{
  "num_hidden_layers": 11,
  "hidden_size": 768,
  "num_attention_heads": 8,
  "num_key_value_heads": 8,
  "head_dim": 96,
  "intermediate_size": 3072,
  "vocab_size": 17143,
  "hidden_act": "gelu",
  "norm": "layernorm",
  "norm_place": "pre",
  "norm_eps": 1e-06,
  "positions": "learned+rope",
  "rope_theta": 10000.0,
  "rope_fraction": 1.0,
  "qk_norm": true,
  "attn_scale": 0.102,
  "bias": "none",
  "tie_word_embeddings": true,
  "parallel_block": false,
  "init": "normal",
  "init_std_qkv": 0.015,
  "init_std_o": 0.0032,
  "init_std_up": 0.015,
  "init_std_down": 0.0032,
  "optimizer": "cautious_adamw",
  "learning_rate": 0.000683,
  "beta1": 0.95,
  "beta2": 0.99,
  "weight_decay": 0.28,
  "lr_head": 0.00901,
  "max_grad_norm": 0.5,
  "warmup_steps": 594,
  "schedule": "cos",
  "final_lr_fraction": 0.0,
  "batch_tokens": 262144,
  "max_seq_len": 1024,
  "doc_mask": true,
  "z_loss": 1e-05,
  "train_tokens": 1363000000,
  "max_steps": 5200,
  "dataset": "wikipedia_en"
}
Each number is 50 + 12 x the weight over its row's rms, rounded and kept within 0 to 99. Layers, rows and columns count from 0. The size before them is the row's rms in percent of the matrix's.

# up: layer 7 MLP up, 3072x768, rms 0.0222, rows 2184-2201, columns 384-575
# down: layer 7 MLP down (transposed), 3072x768, rms 0.0156, rows 2184-2201, columns 384-575
up2184 097:36 43 50 40 52 62 46 63 49 42 61 59 49 53 56 67 46 51 31 47 47 62 40 35 37 38 59 56 59 67 41 50 58 31 45 60 58 46 54 44 59 38 47 39 60 51 55 54 54 72 43 60 52 39 31 49 36 43 47 54 54 53 50 56 53 54 48 35 69 51 58 48 49 34 68 59 46 39 46 75 53 69 42 31 48 67 64 46 46 40 55 24 43 36 64 68 63 43 37 31 25 71 54 35 26 55 43 43 73 60 69 56 42 67 28 60 52 39 38 64 56 52 34 42 36 43 53 44 66 61 45 47 52 58 48 59 56 43 61 58 44 62 40 48 48 60 55 38 65 43 57 34 43 60 71 44 64 48 60 70 60 44 63 76 44 63 55 57 49 32 40 63 58 51 37 53 63 60 45 75 47 65 57 33 55 47 58 64 46 72 44 49
down2184 096:37 56 40 37 74 48 44 46 48 43 54 53 32 53 55 48 31 50 47 55 55 53 70 51 62 38 36 40 40 49 73 57 47 46 52 42 48 49 54 54 35 50 65 66 32 66 54 43 48 64 59 57 62 38 48 48 87 58 51 25 52 43 58 51 40 70 42 73 62 48 52 45 57 60 56 27 53 55 40 24 60 45 52 49 55 56 47 47 43 63 51 56 61 73 50 47 31 63 53 46 52 35 58 53 68 52 28 42 34 44 69 51 58 48 51 28 47 51 49 58 49 38 46 63 39 56 53 64 38 44 45 71 64 64 50 50 48 51 49 58 55 47 74 59 62 41 33 73 47 54 36 80 74 57 69 52 60 38 36 53 47 73 62 34 55 61 54 58 60 61 61 38 50 60 57 41 66 35 50 35 37 51 71 51 46 41 50 43 39 37 34 68
up2185 101:44 49 45 67 41 57 21 53 35 33 50 31 53 31 70 46 41 63 55 26 44 63 57 40 40 47 53 55 46 41 54 33 62 36 57 47 67 41 71 34 47 15 48 46 50 76 55 52 53 07 45 46 38 61 41 49 33 39 45 43 48 71 61 48 63 49 62 57 51 43 39 43 58 43 46 50 55 51 56 48 47 54 73 48 43 29 46 58 51 37 45 63 66 82 76 46 24 75 34 38 50 54 49 45 50 41 52 60 51 62 25 44 64 60 38 13 44 51 53 53 39 55 47 32 71 54 55 76 75 55 51 43 49 35 38 34 59 69 58 67 66 55 49 48 60 44 54 52 46 45 39 39 57 35 56 42 59 44 52 49 61 31 48 49 58 48 59 53 38 46 50 36 49 44 62 40 37 42 46 33 54 63 57 38 63 47 44 56 56 55 30 72
down2185 098:34 40 43 63 30 60 38 73 44 39 51 47 55 48 26 47 62 53 36 38 50 58 56 66 43 61 43 37 51 68 52 62 51 51 56 50 50 61 46 31 75 50 45 58 38 46 31 71 50 67 51 56 55 59 45 35 48 51 57 70 47 71 48 54 44 63 53 55 49 53 60 60 39 58 53 57 58 43 21 58 75 61 40 48 35 53 50 55 57 49 81 43 50 31 38 34 53 69 72 75 38 52 48 37 42 55 52 60 47 72 40 62 42 53 37 58 39 47 45 36 77 56 32 48 49 35 27 49 48 47 42 93 40 57 50 28 42 43 35 62 51 65 45 30 60 60 45 59 52 44 60 63 39 63 37 47 20 56 44 41 29 33 42 71 34 52 53 51 41 48 36 58 64 50 35 67 65 48 56 59 58 57 49 56 67 28 63 50 45 43 63 51
up2186 090:36 36 44 55 48 76 34 45 72 59 18 58 42 49 55 44 52 36 28 46 47 43 42 52 49 36 59 63 59 46 45 56 50 65 46 78 67 55 58 55 50 46 44 52 54 37 61 58 80 37 51 41 50 56 27 67 47 52 43 43 47 52 51 55 58 46 34 59 62 44 39 51 54 35 44 34 82 54 46 57 47 76 47 49 34 51 55 64 55 71 45 62 52 37 32 53 36 43 33 24 60 55 62 61 30 39 59 55 60 65 57 55 52 46 51 30 31 51 22 48 66 55 60 43 44 51 39 24 67 56 48 62 43 44 54 40 64 71 54 24 48 65 50 46 68 27 57 63 41 34 61 40 63 59 45 55 52 31 41 46 47 49 21 68 73 44 61 63 48 46 56 45 61 38 34 66 52 41 55 43 68 48 55 38 62 45 53 42 51 60 32 55
down2186 092:66 51 29 48 61 55 52 58 56 57 59 47 69 48 35 35 57 49 40 64 10 48 49 56 36 53 43 52 44 44 58 51 48 48 57 49 38 87 52 38 58 34 53 36 47 48 42 61 54 70 51 62 55 44 49 29 58 64 78 64 57 64 45 53 53 51 54 45 35 67 39 43 51 31 47 50 63 51 31 67 67 32 51 60 52 36 45 12 35 34 47 51 41 55 61 40 48 36 39 59 51 50 59 55 57 34 50 43 63 44 63 56 45 26 56 41 63 25 60 51 55 42 50 59 42 47 24 49 55 44 53 54 51 56 63 41 71 42 26 67 28 54 54 48 32 37 48 40 21 51 46 60 41 49 53 54 46 30 47 45 45 42 59 54 58 46 57 66 51 39 38 54 68 54 65 50 36 57 51 60 34 42 47 65 33 56 62 39 65 59 61 50
up2187 097:55 45 42 53 48 55 48 58 47 45 70 69 38 46 60 46 56 59 38 40 53 61 56 36 51 36 59 48 56 28 70 62 40 45 54 49 54 60 68 53 50 54 62 43 66 71 36 47 37 53 45 43 58 48 39 62 57 46 58 65 33 55 55 61 50 50 46 58 51 51 50 56 56 56 56 52 46 44 81 54 60 67 56 14 54 56 59 70 46 58 39 56 53 60 24 50 65 36 35 64 35 62 39 75 47 39 28 52 51 40 44 48 39 30 32 70 48 59 53 58 46 70 64 47 80 56 51 85 48 16 37 52 58 26 41 80 41 40 50 45 54 40 66 49 75 47 47 46 35 46 53 39 61 49 38 45 55 51 42 42 48 58 55 45 69 41 61 54 36 42 61 61 54 52 42 25 87 32 66 45 76 34 43 57 40 52 44 38 50 28 63 33
down2187 094:44 37 77 52 62 45 67 44 46 55 54 52 58 68 58 53 61 32 42 71 61 39 46 46 60 39 47 43 41 43 37 50 60 49 50 46 53 42 28 49 32 48 53 54 58 33 52 63 48 47 63 48 42 68 54 52 28 44 39 60 45 43 54 33 31 50 53 52 61 42 49 60 54 74 72 44 38 52 48 51 43 56 44 31 52 56 56 82 34 57 68 42 52 27 69 67 40 76 39 56 59 55 48 64 45 44 62 35 36 38 39 55 50 76 57 56 41 36 59 58 30 33 50 47 65 41 46 50 44 57 43 59 39 55 46 52 72 56 67 78 58 43 50 37 60 42 63 52 52 52 46 55 67 64 64 71 49 38 42 68 46 66 34 55 40 56 49 74 44 38 48 54 29 34 48 62 41 27 30 49 32 42 30 43 48 44 38 64 40 68 31 80
up2188 109:45 50 54 48 43 86 45 41 43 53 51 51 56 25 65 46 70 25 41 45 41 64 37 74 68 58 59 74 37 56 48 72 56 46 49 65 58 44 58 43 54 40 46 36 70 47 26 51 42 64 43 62 68 63 74 43 51 51 55 50 54 64 39 56 49 33 46 51 38 59 53 40 42 52 37 60 26 47 45 44 38 54 37 48 41 54 50 69 39 63 47 57 63 48 45 63 54 46 33 59 34 61 38 40 31 52 48 45 53 54 50 48 19 42 44 48 50 36 48 40 62 37 34 65 53 58 47 73 66 67 52 60 42 47 45 49 60 42 61 26 33 37 49 58 67 33 57 62 40 22 59 39 36 66 45 43 35 54 59 20 59 20 72 53 48 84 56 43 46 35 53 43 60 84 62 63 44 61 62 61 55 62 37 45 54 41 32 37 20 32 49 45
down2188 107:46 43 68 70 42 71 43 56 48 47 33 57 52 50 43 42 47 34 39 69 56 52 63 41 61 65 52 46 36 43 76 45 46 54 55 53 45 37 55 40 70 48 62 33 27 47 58 56 55 56 71 62 31 60 42 68 55 58 20 58 35 52 49 63 51 41 45 33 45 57 70 45 53 45 63 59 34 51 58 35 57 56 44 59 42 49 32 44 50 32 52 31 57 33 60 50 57 31 54 47 56 46 44 42 47 39 50 37 45 38 46 18 78 39 71 43 64 49 49 44 44 51 48 27 68 55 48 39 65 75 55 71 75 56 50 42 37 59 65 26 53 44 44 68 52 64 46 61 26 49 37 49 49 36 44 40 40 47 48 48 47 37 45 56 59 47 26 60 34 55 45 64 33 15 52 22 40 51 39 39 44 35 56 59 47 46 54 44 42 59 53 51
up2189 096:60 55 50 62 44 28 36 52 63 56 40 58 34 50 63 58 48 76 40 36 38 48 56 46 35 37 55 66 51 39 57 44 42 52 41 51 63 67 50 38 84 46 61 36 49 34 36 51 63 55 35 74 33 65 45 43 58 35 24 40 41 19 60 49 45 39 45 71 70 60 49 48 45 57 47 35 30 64 58 63 70 56 45 34 51 54 40 68 41 40 50 39 69 57 70 65 67 57 42 54 47 70 39 35 37 58 63 56 52 41 47 70 64 55 48 44 57 33 54 42 44 61 57 34 49 51 61 60 71 34 55 49 43 59 54 54 40 50 61 73 28 59 39 50 64 39 47 39 58 52 52 35 40 52 29 66 61 55 47 45 41 57 41 26 56 51 44 46 55 35 56 58 44 34 63 30 62 34 73 21 43 48 56 70 52 61 62 52 62 65 22 68
down2189 099:47 41 32 34 69 49 38 59 52 35 53 54 55 63 52 41 72 30 25 66 49 65 33 38 62 33 53 45 58 36 42 61 54 46 62 87 54 32 59 32 21 50 38 39 55 62 71 59 50 52 48 67 48 55 42 37 65 60 63 40 49 51 34 47 56 73 57 58 54 32 55 35 49 35 61 76 50 39 17 51 74 49 41 74 54 36 63 36 55 55 61 65 64 45 49 46 76 37 61 52 39 47 60 29 60 56 40 33 35 38 45 61 52 46 53 54 57 60 65 50 51 67 50 34 47 41 56 29 46 43 52 51 63 67 38 65 46 28 48 45 65 29 53 44 39 55 34 69 53 69 56 46 58 35 46 34 60 56 38 52 62 43 64 42 35 37 65 46 50 64 67 47 64 71 44 49 49 62 26 62 58 51 28 66 52 66 46 52 60 24 66 35
up2190 097:37 61 59 51 20 59 61 51 46 48 41 37 52 48 57 52 37 56 46 70 44 61 45 72 55 48 83 45 54 58 53 62 64 63 51 43 54 58 67 56 48 48 63 60 41 34 45 72 51 67 42 63 45 51 42 48 22 43 54 37 23 38 75 37 57 64 30 36 55 42 60 43 55 46 62 79 33 62 70 56 55 62 54 51 32 49 54 41 42 52 43 52 36 43 41 45 43 52 36 39 55 88 36 57 52 52 35 54 39 57 44 60 35 46 50 65 63 46 37 78 20 63 43 53 38 48 61 41 67 53 41 65 54 58 28 57 79 40 41 37 42 68 49 39 54 64 52 68 70 56 39 49 55 35 61 60 39 37 72 37 61 56 53 50 55 59 65 60 40 66 31 58 64 61 65 55 35 66 53 45 35 49 44 58 36 70 48 33 43 38 61 68
down2190 101:49 55 42 67 54 42 35 52 67 32 29 47 64 59 51 57 73 53 36 32 53 37 74 55 39 59 39 51 42 41 54 41 45 35 60 63 61 61 51 65 59 68 31 62 42 29 57 45 72 32 44 46 46 40 55 47 41 38 49 20 27 54 48 57 38 43 66 43 52 66 35 50 57 51 58 54 45 63 53 68 40 38 57 16 49 35 64 46 63 57 64 50 32 52 45 65 46 52 80 56 56 41 67 57 60 46 46 59 63 40 69 28 38 36 60 42 51 48 49 41 58 52 60 46 38 47 39 42 68 40 53 57 63 21 50 56 58 41 58 39 51 43 49 37 48 57 49 43 33 23 68 71 64 42 44 53 42 52 57 47 42 38 38 48 62 42 55 39 67 26 73 78 52 40 46 46 57 49 47 45 52 42 41 66 49 38 46 32 62 68 48 45
up2191 098:68 39 35 64 47 45 45 44 59 51 48 60 47 26 35 56 44 53 53 36 74 44 37 54 65 55 57 67 58 50 63 67 80 70 48 53 53 42 44 52 49 43 59 40 45 45 46 59 41 35 60 55 57 32 39 41 49 57 61 52 47 34 45 40 75 44 33 49 50 51 42 44 41 47 34 37 54 32 65 51 56 48 72 57 28 55 56 61 69 53 60 45 44 67 40 44 68 50 50 45 32 56 42 53 46 58 31 46 31 60 34 47 35 56 46 38 39 38 36 68 54 35 41 64 37 70 58 27 50 44 72 24 38 61 46 57 66 58 60 39 54 59 55 44 61 40 55 59 62 47 42 61 53 52 50 66 51 45 29 60 48 47 32 42 40 51 59 64 38 58 41 60 54 66 57 59 39 29 51 57 73 37 67 53 54 54 20 48 37 37 62 46
down2191 093:51 47 43 45 57 38 47 82 44 67 67 62 45 60 35 45 45 50 37 52 67 55 43 66 52 52 66 55 66 40 46 47 45 65 48 48 61 63 74 49 60 41 28 50 39 28 28 58 64 67 43 41 47 60 62 54 49 58 35 48 41 32 41 61 61 56 73 48 48 17 62 61 42 47 74 59 50 44 50 54 60 43 56 57 75 56 44 28 36 51 64 47 57 41 68 55 91 75 50 43 63 28 21 57 68 59 53 74 79 44 36 48 60 37 63 74 55 30 81 69 60 47 66 47 30 45 31 52 59 50 30 47 47 46 51 18 55 32 51 66 58 37 54 62 39 40 59 60 57 55 39 58 63 26 45 24 45 58 39 56 28 66 68 62 53 54 50 46 43 46 46 45 43 59 35 61 56 54 40 55 57 43 44 45 46 64 48 61 38 65 53 46
up2192 100:50 38 44 43 50 52 49 35 50 47 47 38 50 56 61 40 39 51 71 38 38 63 54 55 44 32 69 43 57 26 66 77 48 40 39 38 27 64 47 29 65 61 65 41 40 47 27 52 50 59 51 52 71 51 47 45 55 64 31 51 54 46 47 76 17 32 38 66 49 53 37 61 46 44 60 73 48 66 57 68 55 49 49 63 39 50 57 56 46 76 35 64 44 42 39 60 63 68 62 31 50 53 28 61 46 54 51 35 53 58 55 50 52 66 51 77 47 65 66 41 53 57 64 38 59 44 75 52 52 51 36 67 53 52 38 72 52 55 45 47 44 52 51 59 43 61 53 61 54 42 43 67 72 56 45 51 40 44 61 33 74 64 44 38 74 35 58 48 57 37 29 46 50 37 26 60 29 55 51 38 27 37 42 59 66 52 48 60 34 58 54 47
down2192 101:50 37 57 73 56 35 51 54 49 67 42 37 45 37 45 38 61 55 48 52 58 62 43 58 63 43 46 48 41 59 58 59 47 34 46 34 60 27 41 59 21 33 66 50 49 41 52 43 50 25 51 38 43 61 60 58 40 41 57 49 59 41 62 33 67 50 54 58 93 47 36 42 36 57 56 39 61 49 73 52 48 59 52 58 69 58 39 44 58 56 53 65 24 34 65 53 57 47 20 86 40 64 55 39 52 46 66 46 64 39 35 51 50 59 50 29 59 49 22 48 48 30 41 27 59 40 56 45 19 56 44 53 45 35 72 55 45 41 48 47 64 54 33 45 57 30 52 42 39 50 46 45 39 45 62 47 37 33 55 61 69 41 27 74 31 61 56 40 39 62 59 48 59 62 61 55 61 39 47 45 49 48 43 50 59 47 60 52 19 50 57 33
up2193 098:47 44 60 21 64 53 45 44 47 55 63 49 44 49 90 75 49 50 51 61 70 51 58 42 59 51 47 45 39 62 57 47 46 28 35 32 61 55 72 39 80 41 40 44 43 45 63 46 66 56 43 80 52 57 60 52 63 46 41 66 54 63 66 44 60 63 38 64 59 48 45 52 38 39 51 71 47 44 48 60 43 43 44 50 33 36 38 37 69 43 55 67 48 49 47 75 44 55 54 49 49 46 52 66 39 57 40 46 41 33 35 39 47 43 60 48 50 72 56 46 44 55 34 49 49 36 53 51 66 36 41 46 73 47 40 80 49 63 52 47 54 42 70 24 55 60 43 54 58 54 59 54 49 41 52 56 48 61 52 50 42 67 54 42 49 29 53 41 45 42 81 66 54 43 54 70 66 49 79 50 44 54 43 60 44 55 63 54 34 56 44 55
down2193 100:57 53 71 59 19 50 55 41 72 61 40 63 29 32 24 57 48 54 36 35 50 48 23 46 50 42 58 46 34 64 44 60 52 58 47 60 22 35 37 30 68 56 59 48 52 73 29 46 65 59 56 41 56 56 30 35 33 51 36 60 46 45 54 29 53 70 43 54 45 64 49 57 76 54 76 57 56 58 50 51 45 38 46 28 54 62 71 46 46 37 53 45 47 60 46 40 23 49 41 39 66 52 50 66 45 54 47 49 58 28 58 54 55 46 52 49 39 37 35 33 52 46 45 38 46 42 56 79 41 57 35 28 58 55 40 32 41 32 38 76 52 75 62 46 38 30 35 58 32 53 43 35 55 76 69 38 76 47 72 53 47 35 53 50 63 42 50 24 28 46 44 41 54 55 67 59 57 65 40 49 40 49 30 55 72 42 41 62 40 46 39 39
up2194 103:64 53 40 43 55 47 45 62 54 72 57 47 57 35 41 56 48 54 54 47 41 64 67 60 54 28 56 42 40 56 48 32 50 37 32 50 60 43 60 41 71 49 52 50 26 60 53 53 53 63 33 53 55 68 54 63 59 61 36 56 55 58 47 52 24 48 44 52 37 45 40 53 85 50 51 55 43 58 41 60 73 51 48 58 43 57 42 62 58 54 33 54 58 62 38 59 29 38 46 63 48 51 29 63 40 47 47 37 48 54 38 65 40 57 70 53 35 36 52 80 50 53 44 35 69 73 54 56 47 52 29 59 46 57 54 43 55 59 64 56 46 31 57 34 58 50 57 65 45 64 44 57 68 52 49 48 28 44 57 36 53 51 50 48 55 36 51 79 58 49 34 55 29 51 62 40 47 35 47 57 69 67 48 59 57 51 68 58 50 51 39 58
down2194 102:49 46 44 31 58 35 54 34 37 50 76 38 40 71 46 58 61 53 50 72 61 52 45 49 33 30 64 53 57 51 32 47 66 52 71 58 45 40 57 47 62 54 31 51 41 74 54 52 43 72 27 47 37 47 56 67 66 58 46 42 70 65 73 40 59 52 39 40 63 58 51 66 55 55 54 66 42 67 39 57 42 52 70 49 39 52 50 50 33 59 57 50 48 39 34 60 63 41 54 38 69 61 47 43 91 76 51 71 49 47 53 48 33 61 46 55 63 54 56 55 47 34 37 27 52 61 21 53 60 42 50 58 59 32 61 51 42 63 51 74 64 40 41 44 53 49 55 55 38 50 66 44 49 51 50 70 46 85 60 61 47 51 64 74 52 47 62 59 42 63 44 49 35 59 45 41 45 54 52 44 56 46 27 38 22 36 55 83 45 59 60 54
up2195 098:51 58 30 64 82 47 52 64 46 46 68 56 66 45 64 60 48 48 36 56 43 52 38 52 55 39 41 67 49 65 80 54 60 37 28 42 67 39 53 53 55 59 47 25 65 32 55 56 48 67 53 59 46 57 63 54 37 40 44 37 60 38 42 60 45 71 47 69 44 47 35 27 36 48 52 64 59 65 51 49 66 40 70 47 39 34 49 52 55 43 56 58 49 55 41 54 51 53 48 52 30 59 52 48 51 82 70 46 31 50 48 54 44 46 53 49 40 32 36 59 24 42 58 55 40 49 51 34 63 44 56 43 43 39 40 46 26 66 51 48 55 63 40 60 63 52 54 69 38 39 64 65 58 68 60 51 52 71 58 61 37 51 52 48 40 57 54 67 41 48 75 64 56 51 64 81 31 40 66 56 41 50 60 71 49 55 54 38 55 61 62 52
down2195 095:36 42 49 44 59 49 61 54 53 43 40 40 51 35 54 44 40 57 36 27 63 48 49 45 54 60 61 65 54 52 23 44 44 57 46 43 59 54 42 45 50 60 47 29 57 36 34 73 38 55 63 48 49 61 58 36 62 58 56 58 53 53 41 50 51 54 45 15 51 57 57 70 77 49 49 42 58 43 52 39 49 51 40 56 28 44 64 45 42 36 70 55 34 71 44 35 62 56 61 46 48 38 48 65 46 46 60 52 46 35 51 52 52 35 59 51 50 46 55 54 66 43 38 47 58 63 19 37 29 24 44 77 59 83 51 51 53 39 63 54 64 46 42 53 59 51 33 57 66 43 42 56 46 38 35 55 36 53 45 31 31 63 43 64 52 43 57 51 33 52 36 46 56 38 48 32 62 51 47 40 38 77 58 22 49 69 53 66 56 43 22 42
up2196 099:51 39 40 68 52 44 34 77 46 51 55 56 44 46 39 76 46 53 54 53 56 48 49 25 50 39 83 47 58 42 55 54 48 62 30 57 59 40 46 42 45 54 56 60 36 69 36 41 49 58 44 53 70 51 47 62 46 42 58 44 48 47 71 47 25 28 42 52 36 41 50 36 52 54 49 63 54 64 76 53 50 43 47 38 41 66 74 41 53 15 65 56 59 39 59 47 24 41 57 46 69 43 28 59 57 63 39 39 53 41 54 58 61 57 50 37 50 44 64 44 38 65 48 67 51 55 47 33 42 23 42 46 31 54 54 42 50 68 54 40 34 56 55 55 34 43 53 52 72 42 30 45 41 73 38 43 44 43 57 55 44 49 39 62 64 61 44 43 52 41 59 39 40 45 46 56 43 40 40 49 38 61 38 53 40 44 63 50 38 49 39 44
down2196 104:62 44 56 44 44 45 51 57 52 52 31 75 54 65 46 38 46 53 37 31 56 43 73 61 81 46 46 63 50 65 50 57 46 35 55 42 59 49 57 57 45 20 63 43 35 42 51 38 64 52 47 48 42 57 70 37 61 36 58 47 59 70 43 46 50 52 58 35 51 54 49 48 57 45 48 36 52 40 33 55 57 39 41 55 72 47 26 46 49 63 41 39 58 49 63 60 63 50 50 48 71 50 67 41 51 23 76 67 48 38 56 31 58 46 60 55 54 50 49 34 54 22 54 59 38 52 62 56 47 41 43 36 64 45 55 56 55 37 29 49 36 58 35 48 49 38 50 29 54 44 27 43 53 56 54 47 42 33 46 50 47 82 47 72 64 60 58 48 37 42 46 65 48 47 63 70 35 42 62 45 49 59 46 53 53 50 22 43 53 72 62 38
up2197 100:53 49 41 45 49 46 30 46 29 26 46 52 33 40 48 62 70 59 25 45 59 47 69 45 41 41 64 58 57 57 56 61 42 54 59 54 58 72 44 26 50 54 63 62 50 59 68 55 52 59 35 57 59 51 44 62 38 53 51 58 59 47 54 44 44 46 46 34 37 51 57 78 63 45 77 63 62 49 48 82 53 57 39 56 43 74 44 63 39 58 62 55 46 21 19 46 51 53 60 38 28 47 55 37 60 54 40 61 45 55 57 44 57 68 46 63 39 65 45 46 39 42 41 47 59 44 66 31 56 37 41 35 51 42 62 50 41 62 48 61 30 62 51 40 44 55 36 68 31 21 50 79 60 60 58 08 54 40 44 51 69 52 43 62 56 44 62 58 65 53 48 47 45 64 38 42 68 55 43 41 56 41 31 36 40 48 56 44 47 61 56 35
down2197 100:58 50 53 45 56 33 42 41 53 49 43 52 45 56 37 62 27 54 50 68 50 46 42 42 70 50 64 38 49 64 56 49 50 30 20 44 51 53 40 33 51 18 46 55 53 64 54 48 50 48 69 65 30 54 71 49 54 56 45 53 39 60 44 54 42 83 40 43 64 39 48 53 40 45 52 55 58 48 59 51 38 37 53 57 40 45 48 30 37 60 53 56 54 62 48 65 61 45 65 56 60 68 42 54 63 40 41 53 36 42 54 48 56 63 68 60 73 43 62 37 37 68 72 55 41 38 71 44 41 42 16 52 67 44 59 48 60 27 45 63 63 37 62 51 43 60 46 67 52 43 44 21 55 54 59 71 74 49 37 63 47 59 54 37 36 27 58 67 49 42 54 51 56 42 54 50 47 45 34 44 48 38 46 46 63 42 52 46 48 50 71 55
up2198 101:44 19 54 46 42 36 26 55 31 38 39 52 36 45 38 43 56 51 23 43 49 68 71 58 42 57 56 58 57 60 38 45 72 54 58 32 43 51 66 22 40 43 58 41 21 53 31 46 28 67 59 60 47 28 44 50 34 61 44 53 45 67 50 50 40 56 28 60 45 75 45 59 50 44 36 61 37 45 61 68 54 55 32 31 58 55 51 56 41 46 62 48 56 53 62 62 36 53 38 49 50 53 47 52 61 71 27 53 77 44 52 49 41 87 36 31 45 49 54 61 33 55 54 65 64 28 66 47 50 45 31 47 49 42 55 66 59 56 57 46 54 66 46 40 55 50 35 90 44 35 50 31 35 52 46 52 35 31 51 45 66 55 53 52 61 47 61 36 77 61 48 59 44 39 47 56 74 62 65 25 53 59 36 54 54 47 50 50 43 63 53 32
down2198 108:51 35 53 38 52 57 40 50 46 55 69 54 44 72 57 44 52 48 47 51 65 35 42 41 69 55 50 58 49 46 52 58 42 51 57 54 64 42 37 63 71 45 48 50 50 65 45 51 49 38 59 59 31 57 58 40 48 39 34 63 61 72 50 55 48 67 82 24 55 53 51 56 57 57 58 50 95 66 52 58 60 49 73 70 50 40 63 43 29 50 61 46 39 55 37 61 29 42 47 36 33 38 50 61 66 45 51 58 32 39 36 63 46 47 35 59 47 43 68 39 63 63 52 50 56 30 70 22 58 69 36 35 70 38 36 30 39 44 48 42 56 42 33 45 67 29 45 37 38 49 56 65 31 59 62 44 62 52 60 73 55 46 51 38 51 50 52 50 56 40 36 50 54 44 45 57 56 48 70 55 63 34 63 46 57 50 26 67 48 36 44 40
up2199 105:58 66 63 43 48 34 42 57 50 20 53 54 58 50 54 31 40 36 57 39 49 46 55 47 47 41 46 48 45 43 28 55 40 57 48 39 86 60 68 59 53 38 49 33 52 48 30 42 57 28 63 49 49 36 48 43 49 37 42 43 55 54 62 36 59 39 57 39 57 55 61 66 41 55 48 62 38 55 31 57 72 67 75 56 48 50 55 51 51 56 53 51 63 42 35 45 53 52 50 39 55 31 53 47 21 33 52 54 57 49 41 47 50 52 40 41 40 65 58 74 45 62 60 34 47 62 47 39 40 61 64 68 41 41 53 39 38 56 53 52 52 45 64 48 56 56 51 69 41 36 37 55 29 65 58 39 65 48 40 44 53 62 32 47 62 50 70 72 52 42 51 47 37 47 47 41 67 31 54 52 40 58 42 57 50 67 39 60 35 32 49 57
down2199 104:51 52 41 53 60 40 32 42 36 40 50 51 26 38 36 17 58 55 42 33 21 62 61 72 57 45 36 44 39 53 63 44 37 43 69 42 33 71 52 32 48 50 48 52 31 53 50 61 51 45 59 51 60 36 56 65 38 60 36 43 61 48 53 28 41 50 38 49 36 67 55 65 53 61 37 52 33 29 51 60 65 54 48 55 71 49 24 54 44 58 43 39 52 40 57 40 49 51 40 48 45 62 73 42 50 53 49 47 49 42 62 56 58 34 54 50 55 33 38 51 43 59 47 61 78 79 43 46 33 41 60 47 56 50 62 55 51 70 58 83 47 58 47 60 39 61 26 41 54 39 45 76 30 52 55 41 54 36 34 48 72 42 59 52 59 54 47 50 69 39 52 48 52 66 51 58 32 49 57 36 62 71 35 39 60 69 37 49 36 50 58 51
up2200 100:62 52 61 06 51 43 70 49 53 52 55 53 82 53 49 66 60 49 56 43 50 62 19 63 30 52 74 61 53 58 33 45 43 61 61 52 53 42 41 54 77 44 52 47 41 54 51 52 52 40 41 48 39 43 58 55 45 26 29 54 48 46 49 42 34 38 65 49 58 61 41 54 48 49 47 51 54 50 63 55 66 59 58 63 50 49 55 49 30 37 49 35 42 60 52 54 57 43 75 57 51 70 31 45 22 47 49 60 36 34 34 64 42 68 43 61 46 55 46 35 55 48 46 28 52 45 46 55 62 52 56 41 77 45 63 26 60 51 66 89 45 57 55 50 43 45 18 47 56 30 76 44 48 40 61 37 54 54 57 66 40 71 47 56 44 59 55 37 39 52 33 64 55 69 42 56 34 77 39 42 35 32 58 49 40 71 13 85 56 66 50 51
down2200 097:53 30 42 68 47 45 48 37 47 37 56 41 43 64 50 38 52 69 38 63 30 53 60 48 57 58 62 35 34 58 47 61 58 61 63 63 32 71 74 49 37 51 78 34 63 35 48 34 44 51 40 53 31 35 50 41 44 68 47 41 44 29 48 55 32 56 58 33 48 24 85 46 57 35 35 44 45 42 36 35 56 53 56 24 51 62 56 51 40 44 35 51 50 66 68 44 57 48 53 64 54 47 45 60 59 51 65 59 49 61 62 50 65 33 51 56 63 39 59 66 51 44 56 31 50 57 47 79 32 51 48 50 33 56 55 42 47 50 50 37 74 36 42 59 64 47 50 69 53 46 44 47 53 46 39 68 71 59 50 51 38 33 45 26 70 49 27 70 66 45 45 39 39 30 48 48 67 40 39 51 80 53 32 58 44 56 45 50 47 61 36 62
up2201 104:29 65 63 42 48 49 57 48 42 56 46 62 37 37 64 38 41 43 25 26 39 62 48 42 49 37 45 49 70 79 55 39 21 51 45 33 31 48 57 60 40 47 60 50 60 51 79 59 40 42 47 66 55 40 46 37 36 40 68 38 63 47 58 57 42 38 60 57 58 71 48 66 48 36 38 57 40 62 65 66 53 50 59 59 43 69 47 54 50 53 38 69 81 49 40 43 66 71 39 56 53 54 39 57 53 43 56 61 53 38 67 51 25 63 65 69 33 53 42 27 68 54 59 45 50 78 46 56 53 30 35 41 41 30 45 61 57 55 54 38 52 55 47 66 59 67 37 45 42 59 60 60 37 32 58 41 48 49 37 78 59 34 46 49 59 56 43 38 39 49 48 61 57 69 45 61 55 68 41 65 53 48 68 51 60 57 43 37 59 65 38 80
down2201 106:61 35 47 54 66 61 44 47 54 58 33 54 56 73 49 64 42 63 52 28 40 53 48 80 44 79 55 70 30 37 42 63 36 45 54 49 62 54 36 46 26 41 39 71 43 49 72 48 38 44 58 65 71 39 42 56 40 60 40 50 27 41 36 59 51 53 27 50 54 41 46 39 60 57 43 54 48 53 43 61 37 61 53 37 57 54 42 30 46 63 54 43 22 65 68 38 48 56 32 45 67 48 77 65 63 44 54 66 39 54 40 51 49 60 52 58 64 59 64 57 42 61 53 64 46 39 49 37 39 43 59 55 59 65 45 42 58 32 64 34 46 51 55 70 35 36 69 69 49 42 49 52 68 48 73 42 44 46 41 56 39 56 59 68 43 73 60 58 51 64 46 22 64 44 44 65 57 53 76 43 51 47 44 41 35 60 39 41 33 52 31 31